Weights of a small GPT-style language model, trained from scratch on English Wikipedia: vocabulary 2048.
Each number is 128 + 32 x the weight over the matrix's rms, rounded and kept within 0 to 255. Layers, rows and columns count from 0.

# layer 9 attention query, 256x256, rms 0.199, rows 0-20,64-84,128-148,192-212, columns 64-127
[[143 125 132 133 118 126 144  90 146  49 150  42 123  48 162  69 145  69 193 156  56  95 194 129 111  98 105 129 144 119 163  98  82 116 120  72 158  77 107 134 135  91 174 134 181 140 110 137 156 102 124 159 161 107 140 129 133 188 102  74 114 148  99  92]
 [153 126 227 131 133  85 100  90 173  97 186  85 138 101 133 162 107 142 156 101 160 154 105 195  94  95 125  94 121 103  94 112 124 166  90 136 201 126 121 140  80 138 108 159 192 163 132 139  72 139 135 143 166  43 124 177 158 114 122  90  89 164 119 135]
 [165  86 119 106  68  97 206 117 100 159 153 117 163 179 111 110  84 124 151 103 167 157 130 163  81 118 105 123  68 154 155 149 166 145  58  95 136  50 154 155 145 141 115 128 114 123 166 132  96 113 118 222 146 127  91 170 133 132  86 138 132 151 135 148]
 [ 44 148  65 137 126 132 106  75 170 184 127 161  87 129 109 169 103 118  96 116 192 126 162 132  86 121 140  56 120 130  81 117 156 152 181 167 182  91 149 123 106 123 120 140 113 121  84 131 111  76 137 131 150 169 134 135 120  82 159 124 130 188 161  63]
 [100 113 147 150  95 191 119 176 141 158 130 131 122 147  99 135 114 139 176 118 176 121  63 143  95 170  92 108 142 106  98 150 133 176  89 195  90 110 129 144  98 140 125 144 113 125 187 127  44 200 118 138 148 175  86 204  70  86  66 112 153 106 114 103]
 [121 129 132 188 140 207 137 155 110 154  60 116 102 183 131 151 119 122 123  92 125  79 142 120 146 171 118 153 158 146 123 166 138 177  86  76 134 124  90  35  76 127 160 118  99 142 108 122  70 180 201  80 109 160 171  88 129 146  88 114 137  92  92 176]
 [ 91 125 122 120 151 115 124  90 131 171 209 191  69 147 167 111 115  52 129  91 150 126 120 120 109  70  13  30 153 147 152 145 166 145 144 100 156 116  98  66 153 158  71 154 133 156 144 174 133 158 153 137  86 134 174 127 103  86  91 155  63 115 114 183]
 [160 158  80 139 174  89 170 113 131 167 106 143 124 136 105 150 183 108 182 163 163  83 119 132 165 110  86 130 166  95  96  92  58 129 157 169  49 169 116 113  62 161 116 145 111  94 151 103 150 102 140  97 104 138 112  53 138  95 146 124 123 115 152 115]
 [118 116  94  84  82 112 127 111 140 108 181 101 167  93 138 122 140 177 145 121 194 169 113 126 147 135  82  82 108 133 138 114 162 116 140 132 168 128 152 214 221 181 137 149 102 116 142 162 180 114 108 103 195  66 147 104  90 108 129 106 109 111  92 205]
 [155 115 160 199 171 130 133  46 152  81 136 132 174 110  43  80 165 126 106 149 151 100  87 166  48 121 117 123 106 157 142 144 108 126 126 156 135 147 160  86 132 118 125 121  82 155 131 183 120 181 123 131  86 171 124 171  80 117  34 131 124 106 167 115]
 [132 150 153 121 165  95 161 122  67 134 151 173 100  94 119 122  81 101 152  93 154 125 129 130 127  91 108  67 180 143 184 150 125 123  87 123 146  65 131 152 123 138  33 161  93 149 148 149 142 106  93 127 139  83 121 121  95  99 111  70 110 112 157 193]
 [114 135 116 156  88 103 175 118 104 104 115 171 132 175 138 150 153 105 114 188 153 149 115 158 125 130 148 116  84 134 101  63 126 149 151 127 109 127  93 112 179 129 154 137 134 142 133 143 132  95 159 140 131 190 112 155 157  70 121 149 163 147 150 132]
 [182 141 144 124 127  56  74 143 156  92 118 159 138  90 137 127 176 134  97  62 175  94 130 166 168 131 135 123 118 118 125  96 113 113  81 137  88 128  83 158 123 170 135 176 103 129  80 145 167 114 119 101 151 123 143 148 102  89  87  93 129 100 154 115]
 [ 92 108 174  93 113  89  98 104  78  84 119 137 159 166 216 145  79 129 166  83 109 122  67 118 124  91 155 166  73 153 125 119 106 155  97 121 113 148 120 122 135  90 161 155 126 130 131 126 111 164 117 164  72 132  87 111  95 113 128  34 118 147  59 152]
 [ 85 169 108  83 140 165 136 115 142 201 122 167  95 164 143 120 111  98 102 115 122  99 142 161 179 144 124 146 112 132 109  96 167 139 152 143 111 147 168 122 139 101 111 129 150 126 112 123 174  84 144  78 140 139 127 113 105 121 109 141 214 113 151 120]
 [127 159 137 182  91 117  98 131 124 107 135  85 101 125 129 134 107  91 138 107 144 118 127 139 112 129 176  82 144 103  88 156 205 142  95 105 149 173 101 190 203  53 157 100 132 169 124 112 136 163  95 100 155 122 100 149 105 154 126 113 179 200 149 199]
 [106 130 126  60 116 127 175 126 128 120 104 116  75 113 150 106 165 122 107 115 116 124 125 103 175  97 133 157 153 110 144 111  74 156 116 100 146  89  81 147 130 151  90 181 114 114 139  54 130 115 166 130  77 143  54 108 152 149 181 134  81  83 153 171]
 [ 71 170 148 134 172 102 150  68 147 123 160 177 156 102 168 158 193 161 160 171 108 142  79 116 142 167 102 135 123  82 117  35 114 120 119 162 153 130 119 178  99  83 123 147 120 104  35 156 114 208 155  96  75  85  96 185 204 102  96 140 128  67 140  60]
 [147 122 130  48 126 128  61 145 176 150 133 198  64 158 137 126  91  87 111 123  72  93 135 131 112 109  87 195 108  76 113 144 134 169 108  42 116 123 146 125  71 119 160  62 143 128 142 124 172 155  80 113 113 122  82  98 167  97 164 138 124  93 146 123]
 [158 119 153  82 128 109 133 108 177 135 170 115 118 103 138 110 140 121 102 160 126 111 108 131 136 111 166 103 155 123 102 105  58 104  28  64 168 185 180 150 120 154  68 192 111 145  85 152 109 115 153 101 130 119 102 148 165 154 114 146 169 180 126 194]
 [158 133 143 112 147 125 157 131 164 136 195 122  91 159 147  53 105  73  72 101 106 133 179 136 113 103 132 158 135 141 157 130 107 142 123 120 126  94 230 117 110 164 149 119 138 115 114  89 118 179 134 120 165 157 115 105  82  75 118 164 184 126 147  83]
 [ 95 129 134 145 138 149 156 145 119 121 146 162 110 171 118  98 167 118 107 137  95 151  98 162 121  95 132 100  85 151 190 123 167  94  88 150 133 120 154 156 150 130 165  73 146 162 175 152 173 112 127 138 171 133 146 148 177 159  75 127  94 147 154  90]
 [104 167 150 116 135 124 125 164 177 132 101 149 118 119 158 119 169 118 164  65 191 141 123 169  52 168 120  78 105 129  31 171 120 189 189 118 169 124  70 111 129 141  88 150 132 122 156 125 108  87 150  86 151  90 161 131 130 153 141  88 138  58  72 149]
 [161 118  79 127 116 114 191 125 121 129  85 181 133 129  99 130 120 101 125 112 138  92 123 127 131 142 144  99 152 133 115 125 116 140 164 155 155 128 125 157 147  83 113  87  85 127  92 118 148 114 121 185 147 135  79 152 120 126 115 116  90 119  88 134]
 [146  92 115 141 120 111  99 126 113 158 158 125 136 138 126 132 140 106 135 116 129 149 137 167 131 113 116 127 109 127  81 130 153 111 126 147 146 137 146 102 138 142  80 184 153 143 107 127 130 186 115 142 124  70 130 153 123  90 126 104 157  93 157 124]
 [131 100 136 134 105  90 130 109 155 105  94 152 125  91 132 130 135  90 145 113 141 175  78 137  90 188  69 104 124 130 136 116 106 190 163 105 148 151  90 130 116  83 107 143 139 141 109 121 114 170 159 122 136  93 121 137  55  86  93 146 112 140 129 100]
 [186 144 140 100 150 139 103 147 114 118 109 142 113 122  94 122 135 116 102 133 152  71 126 158 155 182 164 177 166 112 115 115  64 126 139 140 127 191 152 101  89  88 148 119 120 139  94 111 112 142 107 111 118 127 131 141  65 119 137 129 110 155 125 129]
 [141 170 170 119 155 145 158 148 106 178 132 107 133 100  73 134 133 118 139  60 162  96 132 143  52 145 108 124 184 136  93 164  96 165 159 131 160 147 109  88  97 172 115 147 114  93 155 131  97 138 148 117 122 126 107 133 118  76 128 150 129  92 117 123]
 [122 112 141 104 141 175  84 166  74 186 134 105 140 152 131 174  83 117 136 140  78 146 130 131 121 121 139 160 149 110 145 131 148 109  93 150 114 161 120 128  91 137 122 162 164 133 126 121 130 159  87  67  89 110 147 133 146 150 119 123 139 174 181 128]
 [ 74 137  91 123  92  81 132  92 114 130 175 127 123 138 114 162 174  77  99 129 106 151  86 122 127 143 169 140 103  80 130 124 134 149 123 141  92 124 139 154 146 108 122 129  98 182 113 122 108  94 116 151 118 152  82 150 132 144 138 121 186 119 125 131]
 [135  90 125 138 117 104  79 173 118  68 146 108 110 200 117 116 104 112 108 168  98 182 132  92  77 112 136 106 107 110 171  97 100 107 117 117 128 170 160 133 140 131  94 102 159  90 148 137 140 141 127 189 169 111 185 116 119 101  88 152 126 108  94 143]
 [100 153 128 144  51  81 146  90 147 133 139 108 136 147 130 105 112 165 141 104 123 159  50 111 109 171 182  65 143 129  78 154 145 122 125 129 139 120 132 171 181  83 104 126 103 160 124 137 167 125 134 147 158 118 118 108 120 130 104 110 129  62 117 154]
 [153 164 111 135 108 129 172 144 115  78 153 159 147 177 108 107  72 132 115 120 114 177 158 139 117 104 115  89 136 134 114 121 130 125  93 121 156 174 136  95 177 166  93 113  86 119 139  77  78  89 188 194 150 126 162 145 116 140 114 104 123  96  67 161]
 [136 149  98 123 141  76 124 104  67 118 144 167 148 113  84 108 126 128 134 176 138 154  79 126 124 119 147 101 102 118 125 134 121 139 108 134 153 148 126 110 196 142  76  99  81  78 105 119 124 106 157 149 127 112 172 157  77 109 144 106 100 138 113 157]
 [128 113 159 122 166 111 155  65 102  75 118 138 166 132  69 140 173 128 120 171 145 127  95 154 138 121  95 157 106 177 164 144 130 185 133 113 153 136 145  99 118 159 146  81  64 106 160 147 120 177 174 159 119 118 158 101  90 102 136 123 138 112  99 140]
 [119  89  91 142 155 157 104 132 154 141 126 124  79 127 136 183 167 178 128 151  74 154 125 151 178 104 161 149 117  96 109 168 136 129 130 132 125 159 154 116 125 119 137 128 150 145  88 152 134  96 152  87  63 158 119 150 133 143 113 122 142 164 111 122]
 [ 78 144  98 147  59  95 120  78 125 107  94 103 113 111 176 134 145 138 119 145 138 129 111 138 176 133 104 100 154 125 123 116 119 144 132 121 139 117 141 133 134  97 132  80  56 146  86 147 139 126  81 165 118 161 118 156  88  67 110 140 147 111 145 111]
 [ 82 148 118 123 122 110 164 132 114 175 101 114 164 141 143 146 114  87 164  91 134 140 134 101 179 122 159  91 132 116  82  99 120  99 104 139 127 177 137 109 104  80 160  89 153 159 118 135 105 114  78  19  88 117 147 137 104 143 138  70 141 185 149 105]
 [115 158  99 115  85 112 155  91 162 105 147 152 150 138 116 112 141 145 145 165 135 166  91  94 135 149 142 105 108 121 129 119 166  89  82 140 109 126  92 155 149  82 128 134 107 158  98 131  94  89 144 158 182  95 156 134 109 128 117 162 126  92 139 160]
 [122 120 142 151 136 137 149 159 110 137 169 149 157  96  58  83 122 140 134 142 132  87 153 176 139 115 102 144  96 144 140 166 146 150  85 103 122 119 122  95 114 145 154 100 187 127 180 134 210 122 160  64 137  74 172 122 148 196 162 108  84 131 134  92]
 [141 156 110 124 136 124 114 128 128 143 147 101 123  95 107 104 137 201 128 131 124 112 115 148 156 154 157 110 115  85  74 165 123 127 108 118 150 122 100 133  95  82 105 119 150 158  71 143 102 119 171 140 114 137 100 121 103 140 146 139 132 189  84 103]
 [116  95 101 138 169 120 146 138 120 145 150 132 155 171 126 132 141 160 119 179 137  98 173 129 153 127 141 139  59 110 176 118 118 179 148 120  99 120 166  69  96 170 137 128 157 108 173 175 182 120 172 137 151 130 127  74 124 210 131 116 177 151  54  79]
 [106  82  85 140  99 140 114  97 156 130 109 114 141 102 135 135 131 154 180 196 121 115 108 146 120 122 122 144  85 147 164 129 137 147 111 141 125 161 168 147 105 113 143 126  86 157 139 106  94 147  89 101 141 106 134 160 107 150 143 140 112 124 118 129]
 [130 143 119 131 137  51 146 152 153 113 133  81 123 128 149 126 116 110 147 153 172 108 136  98 103 118 109 101  90 107 133 142 144 153 117 138 148 104 131 138 119 106 145 141 128  95 109 182 116 185 161 122 111 112 132 181  90 101 134  71 104 140 130 145]
 [146 126  84 151 117 112 156 135 105 127 142 125  97 155 134 122  95 106 135 180 136  84 108 121 128 119 135  85 127 132 138 147 144 114 131 142 156 123 117 130 127 125 126 112 119 146  90 165 141 152 176 143 115 111 131 168  88 157  81  91  82 138 151 113]
 [156 136 117 110 159 114 112 111  99 148 148 123 146 150 156 113 132 102 119  98 106 125 132 112 148 155 127 129 117 131  67 142 147 131 155 135 158 134 102  82 129 146  79 144 144 131 132 102 123 141 155 131 160 133 121 111  63 168  95  90 125 119 131 126]
 [142 141 120 151 139  71 141 127 173  92 111 141 142 136 114 127 135 126 146 133 176 119  97 101  92 161 129  90 152 126 102 139 153  68 113 178 144  93 109 152 132 150 155 125 122  93 118 158 135 168 151 132 106 112 130 158 117 106  95 109 128 139 115 120]
 [128 131 192 142 185 142 126 136 125 154  97 118 141 106 129 100 128 104 124 107 104 134 164 123 112 121  84 124 169 116 129 131 128 146 142  77 112 152 134 116 116 120 134 132 147 133 101 132 151 113 165 132 107 143 121 106 159 134 129 104 146 160 112 146]
 [100 141 139 166 117  77 113 146 134 168  96 115 126 155 122 102 126 107  84 106 135 109 132 125  58 159  99 129 131 138 129 118 130 116 148 107 169 140 116 144 128 126 124 116 137 111 135 143 129 139 150 121 101 178  78  81  77 132 121  79 125 164 100 140]
 [153 127 141 127 172 143 141 114 116 163 133 109 142  81  92 108 124 147 148  65 161  58 155 127 148 131 178 160 161 160  95  96 140 100 112 139 119 184 109 117 124 125 145 114 134 134 112  88 162  98  82 121 113 138 123 147 129  85 163 159 102 140 127 105]
 [103 141 114 112 104  87 135 150 132 118 123 127 170 158 154 147 132 118 118 155 155 133 124  98 140 125 180  76 108 139 114 122 130 151 115 137 141  98 122 195 158 114 137 137 102 127 108 191 132 110 158  95 124 112  81 129 112 136 135 127 153 131 130 130]
 [109 108  99 169 117  85 149 109 171 113 116 135 101 174  92 132  86  95 122 115 175 156 126 147  95 180 138 108 118 153 167 106 143 132 121 159 141  77 109 122 119 143 156 109 157 122 132 150 133 180 143 149 123 154  83 154 108  91 128 156 165 130  97 149]
 [131 132 120 116 100  86 175 106 136 129 108 133 146 141 111 113 109  84 131 125 147 123 112  50 106 116  95  98 142 156 150 116 123 147 153 136 146  66  81 119 164 107 127 121  97 156 134 109 167  91 142 145 138 161 101 127 140 114 108 113 116 123 111 164]
 [ 75  98 210 141 127  67 156 160  89 112 134 141 109  92 125 139 114 114  88 130 103 148 165  70 137 153  71 114 128 134 128 124 128 146 194 120 121 141 164 149 128 140 107 126 146 112 101 142 139 109 120 183 184  87 123  74 147 122 136 112  68 136  94  78]
 [ 96  94 139 170 138  85 133  99 119  95 136 136 153 135 172 132 100 115 114 148 139 130  77 175 154 101 153  88 112  90 173 105 100 130 153 178 124  65 114 109 129 132 100 121 123 122 100 196 116 124 147 162 153 153 136 163 155  96 127 123 191 172 101 134]
 [131 139 146 181 141  78 138  97 152  54  76 136  99 139 125 133 119 134  95 168 149 147 120 124  99 167 127  90  89 141 127 142 139 164 131 123 122 138 118  84 143 116 185 107 122 104 162  82 124 188 179 189 118 126 124  93  79  53 116 148 150  93  82  88]
 [161 157 119 113 136 175  84 116 106 155  97 174 110 121 108 135 142 106 144  97  94  70 142 163 193 112  99 161 156  82  92 188 162 137 166 129 147 136 110  78  81 106  97 136 107 140 117 144 116  92  47  74  86 145 152  81 134 120 136 127 132 147 179 123]
 [132 187 136 179 104 117 129 179 138 107 100 114  82 147 113 187 140 123 134 157 102  97 123  93 158 135 110  63  69  83 142 149 141 143 101 114 129  92 117 153 111 103 117 159  79 167 124 143 145 109 174 122 131 101 109 125 117  83 105 140 118 161 160 120]
 [ 60 103 101 147 161 157 106  93 107 138 129  92 130 128 146 146  89 152 155 164 113 137 132 108 124 146 174  74  71  81 110 128 132 118 100 133  75  57  71 130 124 126 133 100  89 182  70 100 181 120 165 119 106 134  74 141 137 105  98 118 138 165 153 149]
 [136 116  96 116 101  74 128  35 125  79 166 175  94 167 127 132 129  94 208 116 222 165 131  89 160  98 185 117 109  98 154 140 116 125 142 185 142  57  97 147 195 113 117 102  80 131 125 176  97 176 165 148 146 163  81 141 111 127 156 119 147  74 142 176]
 [134 155 139 141 160 178  86 124 119 154 120 117 141 224 138 108 156 114 142 108 101  81  98 119 145  65 100 135  95 120 155 167 129 112 134  96 112 146 146 122 113 107 130  84 164 164  94 125 176  97 126 155 158 190 170 135 105 132 143 128 109 215 147 102]
 [186 212 134 140 108  96  97 151 163 127 125 120 137 129 175 128 174 125 169 126 142 141  85  88 129 123 107 118 173 112 144 107 112 137  74 159 149 169 103 143 120  97 112 141 110 154  94 189 104 124 124 105 145 121  55 130 142 164 127 135  97 120 135 100]
 [155 119 156 161 194 137 122 138 121 161  88 159 161 125 110 173 163 150 107 137  86  89 167 129 164 117  73 152 104 113  84 162 121 142 176  98 115 155 136 129 134 102 174 127 123 179 156  96 183 144 152  93 110 103 169  92 163 113 122 108 121 166 113 108]
 [120  95  97 147 142 112 106  38 148  82 165 118 121  92 137 115 166 108 167 172 121 134 149 198  92 121 115 112  95 150 153 113 129 109 128 144 119  70 208 161 144  90 196  86 118 120  96 118 119 131 105 148 134 154  86 113 146 133  85 129 128 148 142 110]
 [103 199 160 144 127 119 158 180 140 130 117 139 122  92  91 113  76  88 150 106 170 110 120 151 106  78  69  74 104 114  72 196 131 131 132 108 142 113  74 126 112 109 103 171 159  70  75 169  89 118 140 134 142 147 185 169 147 104 113 129 115 134 101 143]
 [164 107 162 129 127  99  92 152 160 132 169 146 127 151 124  87 108  93 170 145 141 100  98 162 121 139  71  89  79 163 135 184 116 138  93 122 166 160  89 129 128 121  87 120 115  92  81 141 141 124 139 195 128 153 109 180 128 112 120  76 125 124 132 110]
 [141 130 164  88 139 150  97 210 141 170 144  96 145 159 123 129 124 102  87 104 138 146 110 116 148 116 133 103 172 113 116 161 125 127 101  97 131 158 108  96  83 122  72 171  96 122  94 145  95 150 116  69 140  94 160 142  89 122 140  75 126 118 152 118]
 [130 151 157 124 107 104 229 149 154 113 121 156 122 158 109 180 109 102 200 140 157 134 142 120 102 144 134 123 170 145 131 111 158 148  84 162 128 142  46 146 124 124 130 126 154 111 113 189 165  92 165  99 133 112 163 174  99 126  93 107 115 146  82 115]
 [147 140 151 149 144 178 189 135  98 146 117 111 122 151 135 117 124 111 121 142 102 131 170 130  64 121 117 162 161 106 113 151 117 136 171  90 124 161 167 122 106 154 100 146 154 118 114 120 160 128 109 134 109 137 143 104 141 134 145 143 117 174 145 117]
 [167 151 137 171 171 120 143 123 106 167 125 103 129 110  73 111 120 113 152  95 173  75 122 129  91 129 100 146 133 130 111 151 112 142 132 114 168 181 123 135 108 136  90 115 132 139 160 138  90 145 159 159 129 102 156 113  94 144 115  84 100 147 100 127]
 [127 140 145 128 159 162  98 142 135 149 138 155 138 110 115 134 143 152 148  99 108 129 205 163 150 142 104 146 150 126 132 104 139 141 112 126 132 133 122  72 113 156 147 165 172 121 166 140 128 138 107  80  89  93 133 105 144 126 146 145  97  59 147 117]
 [119 121  95 110 113  41 146 124 157  77 159 110 115  98  87 156 163 130 107 145 115 138 105 115 151 110 146  86  72 152 156 124  62 124  84 182 118 119 132 158 187 132 142  94  93 153 126 143 126 101 160 174 177 112 116 119 138  89 117 118 158 122 122 148]
 [ 93 129 159 184  77  79 182 117 109  61 139 181 140 180  77 129 101  95 129 160 142 139 128 113 116 128 144 113 127 130 104 164 147 111 136 143 145 166 149  95 110 149 164 163 133 130 128 170 132 174 143 166 135 148 114 144 106  69  82 153 133 105 122 118]
 [128 128 130 150  67 100 131  65  88  80 108 103 130 149 140 117 166 103 106 127 172 152  67 109  99 131 133 118 102 163 147 175 137 186 123 140 111 118  73 144 160 115  95 164 112 145 124 147 161  93 147 201  96  86 122  97 159  94 121  89 124 127 129  96]
 [137 132 143 138 117 140 192 177  78 101 103 142 174 158 127 117  96  75  66 155 121 124 130 114  67 171 109 149  97 180 136  81 150 145 188 120 104 152 134 136 105 161 111 117 144 137 134  93 100 162 142 145 121 108 169 144  76  78 146 112  58 166 109 105]
 [153 133 108 157  90 104 142 106 122  96 123 102 160 143 106 106 137 103  90 129 133 144  87 113 192 107 158 120 101  84  75 134 144 114 169 152  88  67  96 160 156 119  70 156 122 154 115 155 105 197 117 143 152 117 129 161 128  98 109 136 126 148 102 176]
 [106 130 171 124 125  98 173 142 125 102 158 136 131 105  66 100 138 134 153 117 136 177 145 145  43 111  89 119  81 133 179 157 144 149  62 160 116 149 122 133 193 161 135 124 158  97 204 117 115 227 180 170 130 122 161 183  78 143 109 155 108  64 108 111]
 [101 139 120  83 171 158 118 144 143 187 149  92 105 112 183 117 108 120 119 114  87 103 145  93  88 154  94 121 150 104 109 165 124 135 154 125 136 136 117 114 125  55 138 102 165 115 160 179 102  96  81  44 147 189  77 118  52 141 137  78 146 103 126 111]
 [143 204 131 123 117 124 137 123 130 136 147 129  73 171 148 118 169  89 141 137 180  78  72  88 157 136 138  95 147 102 110 132 126 143 108 108  79 127  94 165 232  67 111 132  80 168 109 168 115  96 171 135 144 140 133 151  70  27  91  85 103 140 130 107]
 [110 126  86 116 125 126 125 125 159 161 155 101 106 170 109 109 133 158 133 145  72 139  91 109 138 191 131 123 113  72  96 108 123  95 116 129  99  33 130 154  90  63  89 168 163 189 109  63 147 193 112  98  90 123 112 106 137 117 101 127 104 162 134 138]
 [100 148 153 162  97  80 111  57  83 142 196 107 117 190 140  67 155 157 121 179  86 160  84 138 132 144 167 107  93 127  81 172 189  83  89 143 158 152 123  95 152 151  88 126  87 116 126 136 102  84 150 179 125 184 143 143 129  94 129 167 120 161 150  98]
 [161 135 138 105 196 171 120 144 119 185 109  92 126 146 125 123 134 132 143 124 101  87 141 180 152 148 121  95 148  84 105 163 134 115 129  74 105 167 141 154  84 125  94 132 129 177 156 132 161  89 100  81 101 101 136 110 131 165 179 122 114 164 133  98]
 [169 134 129 182 141 121 112 149  81 127 152 155 103 121  70 129 144 174 134 114 135 117  97  98 151 132 135 111 111  88  84 159 152  77  72 103 111 103  52 118 135  79  85 124 149 120 116 134 106  97 139 111 138  83 104 121 170 134 141 119 141 134 129 190]
 [135 162 158 119 122 142 148 157 123 143  93 155 157 128 117  80  79 206  81 112 164 107 136 158 112 151 129 163 121 109 114 132 107 132 180 131 130 105 133 106 102 121 128  86 124  92 126 139 115 182 162 125 159  74 143 107 156 194 155 140 154  96  77 123]]
# layer 9 attention key, 64x256, rms 0.186, rows 0-20, columns 64-127
[[142 100 149 121 164 119 129 107 140 116 120 118 125 110 164 157 119 118 138 131 122 151 163 136 117 160 113 136 139 109 165 147 111 160 150  97  89 129 152 113 146 102 131 126 118 147 139 102 147  68 145 142 107 129 138 105 135 127 178 155 134 142 134 111]
 [139 101 122 117 103 134 136 132  89 148 132 118 145 136 138 148 140 167 152 165 123 104 137 121 124 142 140 121 141 156 131 129 116 155 137 108 108 164 127 126 116 130 147 130 104 104 138  67 150 136 127 137 138 144 126 164 128 127 108 129 157 146 125 119]
 [104 143 157 123 119 143 110 105 117 148  90 121 115 131 141 146 164 122 151 125 134 149 111 142 129 137 106 110 127 126 103 124 102 146 145 144 100 159 161 104 123 103 152 133 131 118 192 108 128 141 147 126 113 134 141 108 137 156 133 142 133 125 148 137]
 [151 134  96 154 103 125 138 135 102 192 115 133 110 158  83 157 103 142 121 119 149 104 119 122 108 143 116 124 114 130 133 146 116 110 115 133 154 111  99 128 110 116 124 116 121 143 179 112 124 172 126 145 100 141 135 144 121 104 100 155  77 152 106 154]
 [107 112 110 144  87  85 130 117  83 144 139 141 104 166  93 147 132 161 100 135 155 130 103  82  95 106 136 122 117 105  87 145  76 125 114 135 133 151 122 149  85 132  84 133 137 130  75 100  83 142 140 116  97 149 109 112 144  98 111 144 107 131 132 131]
 [ 64 114 126 110 120 147 140 141 117 155 129 107 136 147 107 134 135 132 140 120 156 140 116 128 166 169 115 112 109 113 111 116 149 153 127  93 109  80 129 122 135 150 122 128 167 156 142 161 136 140 134 147 150 121 111  92 129 105 118 154 152  88 151 116]
 [132 146 144 163 108 122 137 140 123 150 109 129 131 160 125 119 113 158 111 128 160 134  95 112  89 118 147 118 132  73 104 114 101 140 112 124 139 141 108 144  86 135 109 114 151 114 117 109 107 168 140 120  94 121 137 131 148 117  85 125 122 155 133 143]
 [114  89  81 103 136 157 159 124 154 128  95 122 147 123 117 118 105 162 100 139 121 131 142  86 149  98 163 138 133 114 124 167 150 123 109  80 141  98 180  81 140 145 136 121 128 132 119 123 126 111 117 160 123 146 129  93 183 174 129 116 116 115 147 104]
 [120 111 122 117  70  72 144  86 106 110 112 176 116 116 125 135 133 147  83 104 146 151 111 140 118 153 122 122 124  86 147 115 128 145 133 136 165 109 111 114  98 117 104  97 134 132 150 111  90 127 122 167 118 142 102 167  83 134 119 138  93 115  93 116]
 [117 121 103 144 105 119 161 128 141 117 132 151 105  85 115 129 144 181 160 133 136 142  63 142 142 162  88 113 106  92  78 174 149 166 143  71 153 176 101 135  84 120  99 101 133 118 115 122 144 129 129 138 182 133 150 134 141  98 132 151 113  91 175 122]
 [106 107 164 133 120 101 119 147 114 132 133 133 109 174 110 117 149  67 105 115 165  99 112 107 138 166 131  84 141  83 104 141 108 111 109 121 163 122 124 133 146 130  99 156  91 130 146 134  64 151 123 128 118 166 104 152  72 122 119 136  68 186  93 153]
 [138 119 108 150 107 114  97  95 147 135 191 126 138 106  92 151 115 121 113 133 126 102 124 141  99 140 150 123 135 143 175 107 159 106  92 156 181  94  79 135 124 149 125 159 185  85 155 182 146 135 146 163 156 125 124 112 113  93 106 122 101 152  93 142]
 [122 132 131  56 101 130 159 139 118 140 153 125  88 151 109 152 117 156 160 189 126 126 127 167 104 149 129 108 162 122 132 102 125 157 104 113 155 147 156 145 107 142 116 133 126 131 136 132 103 165 133 139 136 149 146 123  84 186 125 125 102 156 175 125]
 [158  83 121  83 129 114 157 157 153 137 148 119 126 128 154 107 187 139 134 142 156 136  85 115 176 143 118 101 203 112 139 147 151 126 169  72 136 142 128 130  94 140 144 114  91  83 152 130 128 143 131 119 134 107 173 153 154 145 155 152  78  78 164 173]
 [130 150 150  93 150 126 106 145 127 123  79 105 146 159 134 124 132 161 147 112 151 138 123 164 121 114 115 134 114 135 152  64 129  80 129 152 105  86 113 146 142 113 124 144 151 144 101 147 150  90 153 148 108 115 143 128 135 152 114 143 123 126  85 149]
 [124 139 156 147  89  61 155 118  94 139 112 147 128 165 131 151 170 193 114 128 163 140 102 153  97 147  96  79 125  65 110 110 146 120 114 126 148 137  91 137 120 155 111 122 152 109 117  97 121 155 146 144 125  89 116 147 117 143 115 126 161 133  84 126]
 [118 110 111 129 116 126 127 128 106  91 113  85 124  95 105  88 162 135 140 122 116 117  87  99 134 114 136 141 154 135 140 142 155 135  92 174 128 146 134 124 133 158 118 151  90 130 113 108 136 135 100 156 149 101 137 132 107 103 122 113 125  95 125 159]
 [ 46  81 113 170  82  73 143 128 103 113 140 140 136 102 105 156 102  94 118 126  92 154 125 207 117 158 136 142 152 111 155 140 144 109 105 139 108 126 123 134 135 126 100 101 108  86 126 116 132 149 148 154 156 143  90 123 124  84 120  91  85 148  74 151]
 [125 116 138 101 131 151 155 165 104 105 104 111 129 105 157 157 166 174 175  54  94 152 135 135 160 110 166 151  79 100  87 175  72 124 129  82 136 108 134 174 156 152 161  94 147 156 121  73 177 129 134 118 156 162 108 104 141 155 138  89 133  77  94  98]
 [148  94 119  81  74 117 180 113  96 128 115 110 118 117 137 134 154 140 127 139 140 131 112 182 178 118 138 124 165  65 127 121 142 151 149  77  83 153 167 131  98 146  88 123 102  92 140 156  84 209 132 112 150  91 108 120 158 148 193 165  65 112 162 100]
 [140 151 142 104 177 194 122 153 134 170 119 103 155  95 160  86 118 113 116  95 174 142 139 116  82 151  97 139 162 134 126 128 120 126 121 167 127 142 103 131 157 130 169 126 141 111 134 118 187  62  86 134 104 131 139 156 150 145 161 149 175  95 110 146]]